Each number is 128 + 24 x the weight over its row's rms, rounded and kept within 0 to 255. Layers, rows and columns count from 0. Numbers have three digits each. The size before them is the row's rms in percent of the matrix's.

# layer 6 MLP up, 512x128, rms 0.217, rows 232-286, columns 0-127
098:132198148171133154114131129145141127104124178121156086146105164093149120105093134118162137156105096155156105113103150121104108108119142101147104104107119123121135154124119142168158091113158155120141124145136104111123128113105136120144144105110096181140094111102128149164121126166146103137144091100124086107175109146113147113184096164092127115136114101135107158128146111142113127178147
103:067148111142097104111087110147155104147122144107136094126142125079120153081125139126132111115129112111106148086156148102129122159130163153144140134157117126125149145118145135072093116085087145129112151111109087098120122127158106113165105144133166102158142094092151115124108122103182128133152108156126073092171164097110116128120161148124127103109125126122108126129105139145126122171090
103:155129089131145097090131145121131121133082142107136134131102160151188102098112089131112112110094128125140112097117137134173148134128117147148116122108142137126082069113172135171119099093144139168131147095093084137139150150116115109126157135110103119158097114119151105125124069129125120111130087133139091134138103119143090107151105099158104141140095125103144128067173141126106151145137
107:122135116150138158140075122133119109097129128109141156141108094114148155108145122190136122121125155155156133143124093111105164125088118091110111110156162169121097139157121103087129092130147140161138122111104132118111148130089152095146142151183163125131172115127168131139133111117133163104156133144124070131098149118110085088151140097138127155078154150118110131087114159123112106156155
093:113128155111143156091137151174107124130090117119156148115124129109112119134137101125121063095116092141129144154176153141152126069143141170156112143152160145101120129155116161092156109115112192134119149102126126111156153127132128086156120130166114139107151112099176090124133148147159145106152115127138158098131129132089105134158143126147109155140134132105093107140088150110138084084132
095:134124081108092093169120082100161125111097155169118126101137166128130118075134091146136123184116109104132106141123136100121144162153122133143103154133135132124152153134102084138109096137127095128076143155120131089151175139148117160163155126126123121152171113147153143129106093129155092091167146131156117125121105104115168137141151123134135149158161112083139084134117147129132126100150
100:101141149156139153070103111100106149138112130102128148140119134118117175088138116173141118102119050169093138134118175130097123133145095107153118129152139152114121158132107178103108118114153136179142135126093095082106144113113145125162154127140103181155140121134136168138148125129089107101107102124152146133122153133114130134124125118124133135167136078110118099104127182134126151139154
089:061101149109093113114139109150111096088102122132190127137111146142180136133119144144095139164115144154137116138095090127102157105124125106145110152147115097135102123080119145139150136125130139152124164166134150157176124147125122103091146099112096118160066123147119129158153145098128118131099149137107111107115117116110121142154166076138119135141134155178134138119080153137100107103130
109:141159122142142131136165130145128170099101134145131125128080104137129134135142138117081143131120141093117133115163135093167132062162114120169136148155100118102102118125126176130180125128123118118148086107147091123114140177125120124111091081174123135135133121082138127136126086114100089157102135128108116126192156149137122144139142125114148168116170104142150117138131133153101104170089
102:107121110110139136163140072127141128118135135139139117180102139091162079123143124145099144136176084147134163123164102113099129093118122090140105152168120132087137150166147121108147140086096124117169136132168121109116109142120135110081166142132134096139139095131159109126142089148173116107116140168086144134136066096166156117111134149122127142117100113153129101089124122143129128152136
098:152138131174119130136097128162132138112127104114128112148121098142127131097110117123113156154083136156165117155134161137125135144201095132105103144134113164087119132127099118109154112169119090130124136159134111140136154118108163056126156124159156170150111143131173122104091169119137144094125098145161136167131156124086124105116135144115119121088105145116097122150124137165139079169128
093:143135118122102116095150147170143091118108125127104085145129116135104138158144156102115126119113097161121167113118156138120123123172114077139107188065120106151138122104154122118122132173171171156118105137124123115112155118101103132160135148136123111127109117125137128172143183123107142154109100139132145128158153141160128144164138139123088131075136124123079105173121099097075124130101
104:131136144127099090157146120115112105137120150135103112103102090137116095114146187136151116111105125112174150134106097124134088146130110156107108155133138109122146134129144140118055082130153104117174099111118128110161120109129109131158075118132112137118152133115124130152136116123134107151130133112122142169157139115098144160171165108087189185135133098125087178131119099102102100127141
103:114069144177107119146131142122111158105120141145151087110117128122116117169143082123113114117131162137115135134166164150133115115140104119129152141132166163171153140061139134105160123144157120135119127107173122145132122156129059107115154133114136100140123098142130126115123141147158160160073096119168092127167115117131156144113105108126137148131172078143127122096135184106148132140134
089:121169136112152134157111123139097162159114114106133140156134136114129154129125133139181129128092127113110149173069098151111127109145119154134102157104132137166121141138134159157136108118106104112105152172122159144123092172080167132146127141149077156132117162121141125146153115124160126154143197144092101159111100102140094119150170106151088121126110148140110114146160135151114132092163
109:121144104129117139132106118117160104114121109096133150144129129107111097113163114119097160107091132153146119107113112103114146152150111145134136084095120126145166134151157134119142105123148116133111090071149127157125118099103109145163117117099123151109121127131156132164126102175192099147147123075161175128152185111123129125142167141143120091127143066149120136133151114076089166115109
101:153133141126117175159118117136163077121154094121143138134119135128208133080115145114128111119105120154140147121130099115131139129156124170072103110133171145111171156102176150145146101103101165137114138099102140132135136088096170114115113134155115158121114121084120129135117138126119153142121085115148110149130114133149138121142118110065085109123131134098124088162148153096129129106086
092:114118100122135149140133123147124114189091160139116107121154076104122132160148128146131127110109138137162112157156095118110132161167166098135172139127116100140142166146135150107084140137146121146135121165120099086143145086127103096152120171141098130070156094160158101162126118154135103077134131138132149105163133094175110140125148138092100119127116111114133130166102097140121124089141
095:138118115126110147100159094135142130122164164065164064111084119101087095138102105088097144131117089132130120126130092098126135158134117152123133128123145139132102101127143186107122102122180132140137092155123152143146108116137080135137146107133098096129134116127145151109115098122109095154121185100123144163172135092123141141170135149100123158120129123143140159169129102141164134114125
107:108135115155148113177090149086140122126138118123096128112077131138151138106133087130143136107129109133217141126093114132086151141127156146125113130147140123109152100109138142110119096137159114166095142175094072133146160083124153111133099092094162150154119095143141104126088156147123120125117122127118123165138130140086180099176144150161133117128141144109121127113117143152130124139102
098:110125172170137151133113174159110093133111140120087108097062133146117112122127160130150110138137141088128171148115137140108070113133141122122133141138139150112132156143106191140129106090106126127116107116143115106113142072096120144158090122134103134155174092109179143122085124129150095146114112133119099125153107126162132147127103149106110120122143098084126140141127125062135115098122
107:181135167149111153121149143149119143140143140132133098135096103119110134145143158115100110072108138133125150101119094152129126123146088048118129147124124160098074156105160119133107110109114136125109108155115077113138108091123164133121172177108138111120136169103135124149150135157152158143107138112164101087129111134158149160167143112098129174102122147151133128131159113158111102126128
096:152082103128134128159122120147101180099101145114102153142184110085118148145153133157137117103175102154151110122139115139128171088130111090135159137130120156096151150142113066129112168109147105156112131117127140143177132128097131113079103141129137145136077116166152158119143127111179128092108122113129136110137115112134119144130116101133137165079097126134161131125138105082150106143112
102:147105150156101096087135130146140144123131157122168119157132137159147130124158109076145143123111074128118140154133097128095139116107065121136116122117149149138125106146134110093158102116179128113128119145094091152111119122167144176149117090095140189140117150154126100109153091136120098151140107104149122147152154142111136131077130108138148123136118102118167084097159092109131116096164
101:174152153092131121167163149082177094100110176156143125138144152129153106168114167155127106126139151137161159128102092108137123105127120154131106144153125101145114094091180151165156109123147115095152123151108153127147117128116162169114102061122113150098106129145144106143150147155148111115160146110149125147126120126135160115127146087117123114094104134114103108157152143139130112094156
093:156095154104095164162150109143113125135112125118121114069129091097143124116147127170100086147147162110157135116126151159116132102135136170150131115137115122118120067184165119145120105136110127133127117115118111109144145120143128120124102154162098135107137113101136104114143139176132174093149114100107176144142103150151121113109192133122155082092097169126135130160132091170117134144131
095:147124141108108134141118119112143098094103129133102121138103119117152093139135092114155117123106105101141149138157099096092106122123155136158109122163157158188127166100163135153136103130095124097154106167114129119129078151079119103132093121098148140118083131166090128177143151162151109149143125149158066135106122081132166073136136117151138153155147130129138137141124123107127098145112
099:132141084204191111157127136116108130111125142145143134128066151090158126139090157143162085111115105135134124124089149105133142123134120097141147139146123135139129124148111147118113112099122137128153139162123120113134093140110104119116161150109117134127087075147177099140124136143146120207071121131082098091133098108131110177128133130131096121152144129095130120127125137116115142135150
098:118128101129141125122106094134154125145102140125142133102126064091067104136147101115109136103126096140133136129139165107123149094114118148145091133122106142077127099141155149101144105138123143162109126175163133165090088110116152102159171082113144158099170139078121157153124119134114111139135125103138085152116137080152134131153159144119080136097125149128137147092106136135104137141090
104:112132060178100128150147127132125136127088154136149135145120163115115151143125147107122100167133106147115117125117142146121165104121119107156082139156160116141148146131120125172100129132133086119137104125122102135146130149090167106116170124150125125134136169134113143120083117117184095140130097085167121138139141133115148103116098091175108151150067163138126123100141114149066148150152
092:130114111148087129097098088109141132162126159114134122099067105101138099109166131140169104148100104101175174131129120137147142123130133127138129101104145151140094086151129147089132110101151179181120130092168080156129122126134070136144146144143132139155144120126127129122087111149136096128128112106141086145132189097126145126150141172121112113114129109095112134084121133116121139128161
090:151144144144146146121138106100166121112114146093117116099091141139136132105106129134148121125155081096130131128130141097107153130118134145152073162164105123087179097146120165151140079106102111104123153103140115131121152131111153103123074117089138132155177107128187122151164117084074150108124093128115099129155091099140129177127141139124129143070128127126144106101141104122127122123119
095:103140106090060130159147104094157161099093107125170166125092125132117115147132167116141160139090129135121090141138178109115121108147132137156106129119096153135142132127131095165141112160152141140105112143113119082167146118172105128135110111132138183132117112146119141155116143135132090141167087140099166156097139105136119137101120113109103095179163144139099099122130117082135153119130
097:138136109146109105130106065140123116116111131134164151139137101161132160110124126079109160123117150111101127075101090133127127146134112189102129138137130131134109131136105160175146119127143114123087130140121122150120108093110121143163110105105081123150103184150132158127102108131135146153159163112122135129145117171137148102165098118115133104152095119083156131134200104154169121093150
092:119169127112125148158113105172109135128106110132110132090117098148106122147120117131131177144092126099122135123109115137168133073124158099094125102186128112188120135129137182166140195144143099129117176150124142134154152095120161084089148135116135091128137125139094137125103106080161137126104117096094109109169112141138132117128136121110161132098113114152121154109134141150140136132097
109:135107116121120110109115075137107171162101136127097096113104139078142166118154140125138127179140126107114101178144112157099138161119152114133114169127153128124144104172105096135101135154144156140145182102158116138140082149099135093135140139105099135124119097132178089134131147133118125146100117131151101115152128117162159123130155167127123180130166128127151119131111130115172093144179
097:111115129145048119115179145080145122146101144137116092075137153145102099135133174134130107144136104154129158145136163078135161146124103142116105107110144179134117143110151110149114090135134141142108128157122097091139106090152116146125152178120133118175132135106091101144105110096127111105119125108149144090148170121129176167121143112091115126149139129104099131160143124127126114123147
100:111138111162128095119144131166116111165088134111133104116165119144075158066192163155125130153136113173130133115141137159134102098162149139151088165152130135131151133158111107143129122118092100133143132094172172115126127115135123127111144127114116092118143127145143102138102098141129138159147073079124128088116110119161120121122125131135130102146110188112150089151136130069126130135133
094:134097159123094152117100132089111132107060145102143149147083164124161111095128096114145141130138100128135160150113126084172101120167095154066136163112125141145128122138127124149124134147142113145127128087113112151089157106104124104099154097186136162155113115163111153155117160113168143154143125118149140159121093126102145127128145125139121108094142151113130097114138133092170102109107
102:144107146155135182076111093144072182173119104148156095119131144099161131130116088153090134123169117138112134132149101158108103127148128127129128168128135127150127166137151134137107100113130138149116129125144095093125076142117127116126120113151107135095111136166165138163163087098115127101087159106121122091130110121139119142109109177124107172114181137148142103138171136139135122122103
099:116098110162141137159106100112117114103097120144130127149148178091173125110142126112116140084099159138139175148152132110146124099132138163108144188096120103145128119105122139122138137142153113157074142123142120134107149137119187098102139148156106127175128107135149075134121141156148140152151112139149092174147155154151113152115114175139094107118134087121098161150130143102085116106135
103:144113150114127101102170154110107124071098145074109115109116126134172180114130124140151123128133160166110109113106157131136116178132106127149102106145120140154111120126159136074163105105150163149139114114117131134078149161096134134144112101167099133160128113126130107130120149123120101111102107123152116158116108114115104100056139134098159131148136179143119123142101169157127141170156
101:121112162153100130142142101113135118135128114119194138146149143133115143144136100162130145111100130155125100093115103115110086139134138157158108133188156141139187146135131127163125149134138106108144150137116116156122071132114131074140139122102152097111118151080146104139126171081136124176149157155135065118142139121146150123123117094167141117089143129151096145121107173096156129138142
102:116123104122141106121151119174130132146127173143106132090142179119124150109124087165118163120151145090132210104101138127143118127119142135080101161136098138125127113151132084081114122131145140168103118116087125148082105113106098131105152130130130139147128122096145123151088085107140113127130111110122104103136107140088145120114105129135146205099089143122143115128154142090106110117151
110:068125127150092131113128116146125131103124123122153098148064097104176114105116152148140152122111148110168192160168108136091118134133119136089108110137149122152157092177105106087138092136181138131121124146115130093156156113116078120125139120120125166138167099120131138139103117126130101170109120103129163112138095121129109133147125140134131148107139102127154131115147137105114161081079
100:123101106123140145166121099123133122141127109111105129124148127156115132159139182116101148117134134145164124077127129131172134087141148141125116158177111146140115151164149103122111167146151133147127106121121114160099145101126161138141094141151148135148054142158164144119125137099174109110094147121184118142136131137118127089146121115101171100108110107099147115111163134122173125195165
108:117106160093132112157110146111155128126099135133155120151143141138091128108141133163105116126131133188135113072134092177129144105163069148150095143090163140140119136152170123129101119110128114122106143150098167125141107122119146143126162123134085134113142161061092125154113121116162113088097102131143132134153152127122143125170134135129121139129077153133099067140116120120161173140131
104:147134148168125148142152108176158130148144123158137104111114114162165120124148115100105142142124137081129099118088116127122135136165135142134159109119145130179079159130151110165133105156118081139097144134085158127150141127102138103096111158120128105131117126136143098096117120067146122107135142126130071114181113120116185138112164125131083128088115107095092127158105137122160119158106
094:150125163147128140155086144115123099132134155176144145129126146193124102134137107106132176154145148135093115147177118148125108124159144116129101136129080117152153140120133158087174150146093121175133167169123117100149135116121110153148117114111122100129162096115122118118091142143174136078107123134069088144124142154186129123101137105123117109097101127154104120124153135160124114147118
103:120078180122140134107134127135126162088112116124153122114103153144116102144142114122147169123130110085160134117158138094158148197141137129134101164117143161135128151159139140090144102144125122133157130164117112122104084175133098080144131125134111117134155118114139172118099142145134127116138089127083133135138127110124076132147106111133124191139112144133132078128089176110175130129093
111:110141159146078117089148078139125123104132153143085105144165124101153116093136131097122104199136103137128179098156128090147115111132151128129098090133102113103138177108166100133146116126139145145120130146144116116114137148109097100131121215113133148129113118146143130164137109123127101133155112115132109132168121105096123150126177151142126128140157142146139180133136129097140087151127
102:117167127150122140171132090123142091138122145145102114107099122100085125118133094168172151106127105087108086136133115125106124139129113112139124140167176117182147137118123134131109131118090116138154168176106121125146143115109136120122138151115142127117127077137148091151085154134116100093130152145134165160130097130140130104162164179201167135146146115098125134135099148116168105131126
089:134175146139122140136113087116160144124111182132137103163120137127133141125126125100100149144142098158148102147164119076150133112114120134134095173157139128171103141156148160124129105124103062096150100130125151107110153160144147142103147148126142117108090142162156155130173112135112090155100112148115127100129118180157109155133120113147152149166149145125146126078111124126193133131096
105:125124118119109084134153105158150142111157097163162168130086143118134129140129096135149116113136136113179126113132106131115137095096118138162128157116175114127098155125114127086095107092104145119093139138110171145111105142114164108153145162139117101134165111139110110132170093142159102163155097135122097116133153073139128116140103129159156125101132171109061128151126097124146108093169
100:128184096202150121122141104155172132169085106147149159104097111096136167112108133124118119133104132080112107121131102113137181124126142127155108157122122146153119143124093082124161108117088142105183138165118138121119091141092146134142118136146122126118154120154127121174129110115107099147086093171112120129148123095113138107125157143131128127120155123128146132133139190098115097120107
# layer 6 MLP down (transposed), 512x128, rms 0.235, rows 232-285, columns 0-127
100:148157085128141163124099127120149133154102152106079115138137170119127145128119124101160143149106081137130103136140119124135146123175177118140132170129126126143116153103104136132134108145107094086073114131110112139169109098179140138092149168148123088152112176122105144143072146130142138111141133164134104123083138127152137155072139131112133178099131155132142125137102169109123129141094
100:124162120131117186094092144114124098107151159172090131123131164136173062138154154154121146137113121120167116198139157104128112119089070085129084114159112133133103158162134158147094122166123128150123127148134133102095158113136136124150135147103135129158159105116148125140109079121121122095135139131120134171129107165112119121160087115146110110143112114134140117116147116136101140109140
102:134152107130149120113135105108119117132142131165120142091127120076105137119156124146151134169121111099108122120139127123120099091137100148151095110141071125092117157088138131167140140126134159122087115109142129139105136113128137120143110127180174154134135136129136111174132138157151084161168121128144104143176119100132146127114095156156135135131119107097077149229130118126104124089104
116:074149176103140111125128083116163143099126109140142107134146127138124089165128127087133117128111152171158141205101158119119146101150089133133168142126133082087126113137070139148127125107141161134096125106100164122113154128104168132122127105177125086127102078129105141145124130112133111109116109094102141142139154164154131110121108116102116138138130125133124095087083141118144119144150
099:120169148165092098175174091095136147148130156117132119133118111146144124133114159095109129124098118101107126131160151122133136130128128135094116115099159123111110115152101107189072137118160125124119180135134105139175134119180100121118215108111122182163098135107113163101141146140121118119115131174107101120113121140142093149095150141127123111139134116124147152125143110083121124134120
100:103188135115105104169104150130141138137139102130136131125111162133139108176138127140145090127135115156132094141123152097184101143150146134145184199157120164131131105117142120065100128161136075093121074126105138097118127133148097124138118147124129118122142131146098151111160128138141113102114086151137149116148121140123095134134106149101081145130126174171120107112101137110105113132100
110:144144120137146153158132132131120125131104138155156166131101142145107120115154078115150117140134116168093112115103111171095137113112125060142098122127113132124125141118159154150138132144162153132110129098130133164147071126103141136103109157125163102097131127075166130154129140131081146134116170155148103110102129121109114172177129136100179152124071156145165093165121163116129138119111
084:109159155133158122083110124109161149174162114129138165105122126136135126084116116157164132108126098099140148125111143127148099162089178104140167135086110160105157165125146112157107136130155117106142124131170140121125130120119137129104132169108158133144107190134134132100131154116110157143133133104107150100117119112120048136116160110130130182138110081092147118120118083140105100131140
120:134183119133103124099121114136061102132133148110128127147087115110127113157121102126128160102132109095096118109124137124150124146182127113142153138161131112132126162095100118113106108106141115134097135154120126094144092079062144110126152152110113125107146148137130105136163059145151132197130131108139130141141126141109182147152113111138152126117077121137090098124135125118158096118090
095:141117120148114156135143141105097125103144140111126152148120120104108159152131109141112128108111140094146115102112172104133156135153130096113153065175141139178125135116141116126130132128152134090123149132145145159131133134162123216107109106148143132182106146121112112149114063132091149133119142105149131147158151145140110139114154147151094114107110111134114139188142209128112142109127
094:109117152108127113154140135099148130067163145149143164153147100132139111177117109111127136153137088134083101107140148137151097104117096152131159103072110108085142104136084105117118068121154175155138105151126141117107138156155121121113115157166108137124096106150113101125144107113100089160124136132125138138132101142186143162148107132136119121147178107116113171103121144098108102131130
082:090078102113172108127109110160153111110106160087130124118139120168144073127125119142106148123154127130130118120129082133080155146089126125104092120164087124105123104132090116152141096117123139106138167173146143158123087126163109142143137147108109120180170164100087143145136136181140102089138109115150148120134123129126137106125127112123154167118100161136111135081104126138107110150102
118:135119123155142118126130150156107127148145132178141101119135101087099150147128154068095082146093120164148110122050121119157122131135080144139113139118144123133144121125154127143121126120095117090126104147100107131136184071103103132117172126115102089141142113134138099127140117113168078125130153101158114157127151127146126118141124173115147144136144108137098101167123108101177090141127
092:111106109142124132103127114123130097098139112168119160111156132119107128152136155136157092069117124124144133139124099112123184151085102125094095155170152121117078089172136098117128111155123142185109137126156112116145114131131155108134149126158133158151144116161114150146135107204171094123092147137097147122155122136092119124139155120141091111145138134138163130133154073123112108101135
093:139166090101124107087118135132090124167135123186128127148137082122096163124117137127157153184110139102149147161105123107136121123104101146129121137070149121129139079138112141121133121144092123144128126118161113162166117120139118159147109135131123113109123160118143170117111110155098120140121163158145123139108088122091093134127069104172124144132141114137121098076127052136144130153131
098:086118104128152127127115127100129154135090134172075129126144088134106098172131111144077155130153112113099127126125077132138113099140073112119093165130138134144113145120140133155096141107133155141100101159149151185148116168165134168129130096108151097129161112160119079121099107088146109102101133146112093153168118136104114113122128150134164133130106129148161165094114127126115134109108
097:132175120127108108135117145129118118126126122166131101138127088155088131160147099147118142139132156140125122133108125137130122125114082097133158113132104127147141113102107100120147153110176104108184102102151131155124162145191099117148126121101173097147148089171165087061136102091145084130117161121104151185118112139109128121124116125162124140135132122147100117139107162158141118157094
092:159134123112122139101145134167118139138165089108152138161137146129155156141090162098128133188132135171131118127067140124137115102099099136111094113103157131102128112117126104126131157123129168082123093099138131128138137096167131222133152115156107123098145136130158161116129172097135166130135092117128146155109099166128108121109125129132119124127127122177143135144089150122151139167117
093:152148106106122153126137129102194081113168111124109145128134134095126111108127154100109140141141102142153157098115129146131115129103114100157154148096124105135175139162142130133172136128125117126151095154091116114084147124110166148143132133105105097137086161119091089160130128144165156133151112121124124091143072096111166130137156132113122124105108116102084103084111145137097098155075
109:107161198106133143141188105094128116123118142091099130130158125120142129148174106118109118144130139100142125145104159066154149110120120119125174143130113151122112159142117171127098139087164129136126160087140149143123138159138157135116107103175133159116167107144129143094118100131123097103103097080140092137120126166133080140152106116119106116093137093089133127127133141125098113121091
091:146184133121131132123118079130141160107122137134126115170137122132112101116158156131114105093106102093105126130096109097128147100157089177132144103133129168130136106110145122145109163137156127114150163132150133120164126150122142121134141118122141130068085152088069106113151106119099158090126186159093158148062136143118108128172132133135115146086118127131108118159123099111148147112119
112:065090147098163139111137165146090140072117103113128142136118097130117134132116168123141134083123128109137139166157109090124088143110134121086151132123138152142113100141119132145131126152140149165172137135101157151142169127120166125142144117143160113161110169095140142125114095167174131127122114119102163138135146089121087133120150098135116139127164115075128174147134110112115102108180
098:121157134151090161138118151124080122149104098100099108132122127115130139126096121123126133142116133094116159121148093130082123096150166134131141135164100105124146130141169101165137128154129113081138129144153125110163149095134129150149118162147130146130133167076097123127155121154121150071180155116105142121130105139091114086119117116209131125163158158063123130127138125099111142128140
106:126102098095149123129117131112075132111157135148157162166172116132115151149152176143142122136113118163135105100104186092113129100143137111165129116142083121162111120114117153069115127106146138173124104087087118136140114165101132124087141140131136131076155121127136124112129141128093146125139136148142139108124144114102164104143160084109167134132112101195101110145116107138150160104125
097:152099151139117138154121148144088184176095168153114090152124147103098086139122143158133086183151138146125092124151121173152122140121159127126100126109106119109111155175127130111102150135119085132127091144118122117121143119132156139128102133143138109132116122125104111118124126137170102107086124075102107117150157160187111125109109169114146115142119120086177157169128108127111106119106
091:147176093147162141142118146115160143122140111123155138139129119136120150172135129131161085106139140068150131132144122102139112139065118140149101129183104167088144111118180108102118152119168131140132135112145129122091114119113139098092131132117127107087102153159108121110076153105101174124122179110119118116144129167075111153142101121157114153106171152126118139141128121123101135097106
097:144059115101129100144135148159151106143118112125127116131084147143123125114126165120167140142157143111118127140129140076087148092111100135093139133112104095107128132164144137127061166129133106152064159134090088124139173122140128144112151082138101138109108121109123119113113178121135133137111176149124152115143124125131127148109118109120146087146125080141097152155110099096128124137180
095:117147097127090120101122118135157130112135114134090089134092115137116163141147122081100113097123151069105157142135141096123107129134119140139113148106092141134088153115167090160096135125144135101145139140133133131173160146119131172113101104131134147161127157101121186125120119117104116078143122157103125141112112138145110072123211125124161104131124138126097097087140136085119134102115
101:156122121114173113149147114110137054139192173150135120115089136100152115115125144137097108116089093094150149126104139139094111076126103110158128138132099162102134133129129109148138118110132132127141136094116119088168127129122147139130148128118132124136128146088180113121173132149132122106188162105133111130100142098127104105106091128166123164114162115170113102078147097117141133128113
112:113127135129126134153098142134126122103177086140150128150103135129121083114155066142140153114135149122135133101131162091133128115164150138114130101143092141153116162143168112131127153125161121146154115135117130133132104135139082160106177094110104100133142144111094086132167077081112114127127140157102134147078148128130146156164096135116103123106136161167132087082135110143102114110072
097:148111143135150176073166131150113118153146110109136126141105156119141102135102160164123119136137148109123107172117155146089122112112113128122114117157076127096155158085123145129131128103111166104113122160114112128116152116126164141143117127091146082133132074112122156151121151109107182089122158149123129168148080129122125095154125116136140083117088112137113158156091107142102081115167
099:082159124115081098115109132149142115124143141137115083110104097151127156139150088112188093089125155165112117162139124146115116108126115107111121114132147160128125151112119069123161138142145122128144128111086137134121136117120107102128110124121109145112164193136130080078151109115116090139090117146136178143114112129121109134152121157138130184146160145082102114152138103147114143133076
095:142124116149143112106059145139090144145161118149144153113136163127118103120110102110114134138147098106167150178190090128144128155096098083087137164110159181120145111095122132127076136125133118117094125149162135119115170120122113088103141114119129110090124135078127104145140100093146136172124115109112152110122150157133142124152147135093168160130133131147167138131103123113158137135113
100:127153131104112098102119111114096108172179113127137112137127116145117139140119062157119162118131109104137126120088165131101135123142112113087114100125140144074133114139128143149136103118158148098155126076148089162182163159175135138100153109128122147117161122154151135156080137132161168082105147158120106137101102094136163113143104133167151096140112121127114109099132133095143122109133
085:127109126126125182132145144125186119133124106152152125158128148123129143133149123120164076082138142136111129150119174140095168180141106136125090139067170132096132083154134123117088112138116130149170076129105125127149127153129108110137114101146136151122150153098129118193091133166126121121154102114166157125116130125106095150104137125145131152165143169166155139143121131112125153146151
105:186143093176132121127135099104112112191105074136110130126138157154150151114138094175113099123101136135115171117161148112135078096138166094128098107144157129146124142125123115134134126115114147165101122124112150138099108135106141173117115155122089166132100082119113138131124131080134152156117136140126144120153130084150108129107154141132114112136148119151177167129147145110092128163085
094:122082141123119127141096145135099127107134117112133153132137112154129147142182119144127101159147150147085118118106118169069102132120101133116110143112128085143131109184052139119119111140069129112146126135140077166094123118106150130132105101120138127136164144155101123093124139129154151170113131132126142159145088094114113123098103090087150109133120116110153119124136058111112121124099
099:165138155141137096151103136108130095088130157130149159104047138105146116102098132153092112149148126125147118136158155141156116107110172140124124113104126130130096123113138102165108151156131103105134145152128129178133129112152137124153145142148170132084162131132151130139176153105146117138113127138094169126111132096140134140142134172135131150090157121078072116194141129100123114137099
106:104149111101167142103081122116066141145162138126145099145093158098109160106069149123156070148169095144105122095116131103167129150147124143105149126120123128128148133114137158096144099084110150094133157108146130126112104163164150099127145105152124129151144127124089128137106132102125150131116120126161102114136108136108128161121096121107135131167144131125102132181171149178103098109142
096:162144153094135123140138128076092124173117119106119161155146151151109140143141091141133094140062122058117140130157140126165134102100150086168142130130136121143095134098117141120110134113137142104129140166141180157106158127140083146168119097135141122140147120125120092163074139192130133131089120136127143111141138118094128140100145133159130105097124160134164138169126132119118134141104
098:090149158172160107099091159140122124093147095130123117133140128131072111151093108142150162123160141122074124147103105124130110128123164104091129117114126128149106133137116184140152152080119113123109142105152165158125159138155134131168099127115083088120133137151158158110125091105127128120124150154141168156090113122122129127122117096105157140160077109160101109127075112156148113134131
103:112141089089161142164141096169161126120129167138102129099153099135114130082125110112105177144126095126122094118127091103138136149123084108112117113115155179130143102157182121159107140132110125125125134156115166122112160134166121128081172201169079134160155115118123142131116119142125136134161142133090130139146145141134115130112108105126108096112148143160173110147152116103112134132107
088:114114118145150145120109131176097118114124104056128107113116131101147135126113150145171112051143121077160101150134134133104131149081130129108068088147096136139112133117163144125123140126134124141124147122128152159068134142150093130148082160150115144118159094121110159136150133137127127103113163130144180107169126126127128166141136146139082127138147129092144144076132136116108136142111
101:131148145170119146128105125143149123118114194143126103080140157140146124125098138094117119119112125134174078125111109089174135103125136100182169140134097100135139111150099104144142127133136150116102156162133134122142124139162130100170166111165167114123141113142137143126121110116173119119111162133036111126127162133118125121139117128144084091102098163149106139142123123173110119136126
112:135148094113187125126114155116118179083084116144129130129101158144086089161119141093122116119110046085125125143129127129137135144127153160109126133122130129086130116095152123178140095134128124132121157099129127115099145130113161096099117134132141148192128135127128116103129121118177129115136129158156139112127178132105118097119124122156146161104136132195134151170135125110117144122172
110:139177100168117127150116126158115108158112074125146084173085134124140115142131118093138170116086093120111138112095148076114123138131148117138098119141096113111116099111107168082152124136125148138117134107118127167101120132116143147124126109104120111182106139106124137082111165095112178069122110124158152131128113133101107115155166128079136138092121116153127146107110119129172114138107
109:138134140123127138108102136109109116118140140154124163118125137170122140124188108147125135122121149135107112142146127135165137105096100142126136121166076132096138168140162121111137165103090182135121099062166126120137124141107100106146136146175139147145110160132127099131121140105119104121144129121092130122108130172112135083089139119120123150149069121129098127060095103137160115127063
101:154116101154124142124116202098111144124112109142146079104128156150153161155105113147122133113137134115152127105124104143084148158121144121129150111121140054166185079126147122115138120129153130085154134090166114132122146191166134112146144107163128136143160088137157116135136137126121063109075108130131134130106142123122119126117133136162133146133126128131127136098160160162156151133117
094:119155118137136075169134134120122086160130105093170088110108097123147128114100095094123113113110140101113159123127136154153103135155140158090136095171143119136111147175102137144112050148127118140123159155112133160125128149131121132117096152159131126137120157089113142119151126121109136132097114117072098102095175109122094159112142130153149115156161116130136080128118128140082162142101
098:152118108146084104131078113126099167128152108144090088161126103099142124114125105128137181141118125125140110105077126162128127080144132108136101122101190114131109099111141095158095107082111108152078116139109115173181121122145098164118139098129121131128151111137128125138128123157137128098147126153109169109123140131167129137186149148148108140130154128121150150127152125116094140170162
102:150077105136196133125102112160138150129076142123148109153165147145084163149120138101149160115118117117154124135106083136106154146097127112141130156132132145128125125128128154053146094118130103100100111176107136111131102164133157130160189084110098134162143114125114162140096149123126117120102125110103115134092130119141106110104141134108130109116117107159122121124129160138127165096180
109:148193139094135091132169111148145124173097121133189105096130111104129125154165114167089077099119153125129106110114135085125137131151127142124147115164112136108118148125090168071105128130164102097143092117120132151171149111097172169123098096161115145107121098120142125117142122182134108138137148119107157137155142171101115133133114135119112139117140125108126146107128135150101142117097
089:147141107160158156113146134125238163111210136132150145117122123125075158105097164121127128128155145118144146128141138107146127110098135109197121118138158073145132137132146120136148111109132117120164120108103128128110148109122139120155139134135113088113128137079165149111126111138127125105096091135166089144123148091124119131158125127166132095142107128144148138122116126145135123136096
109:158125174097090149115148119161140101126171127087100112102139112124121123122138117130174141132116105132166160148159129135125113121132158114108142121154065104097160144160146147190133151125154142150089138160099105122118127165108111138150129103108077101133138102147111150123122093088133130081120110123132147158116142116107127079107124143096155098119118082114143112120118168110123113131070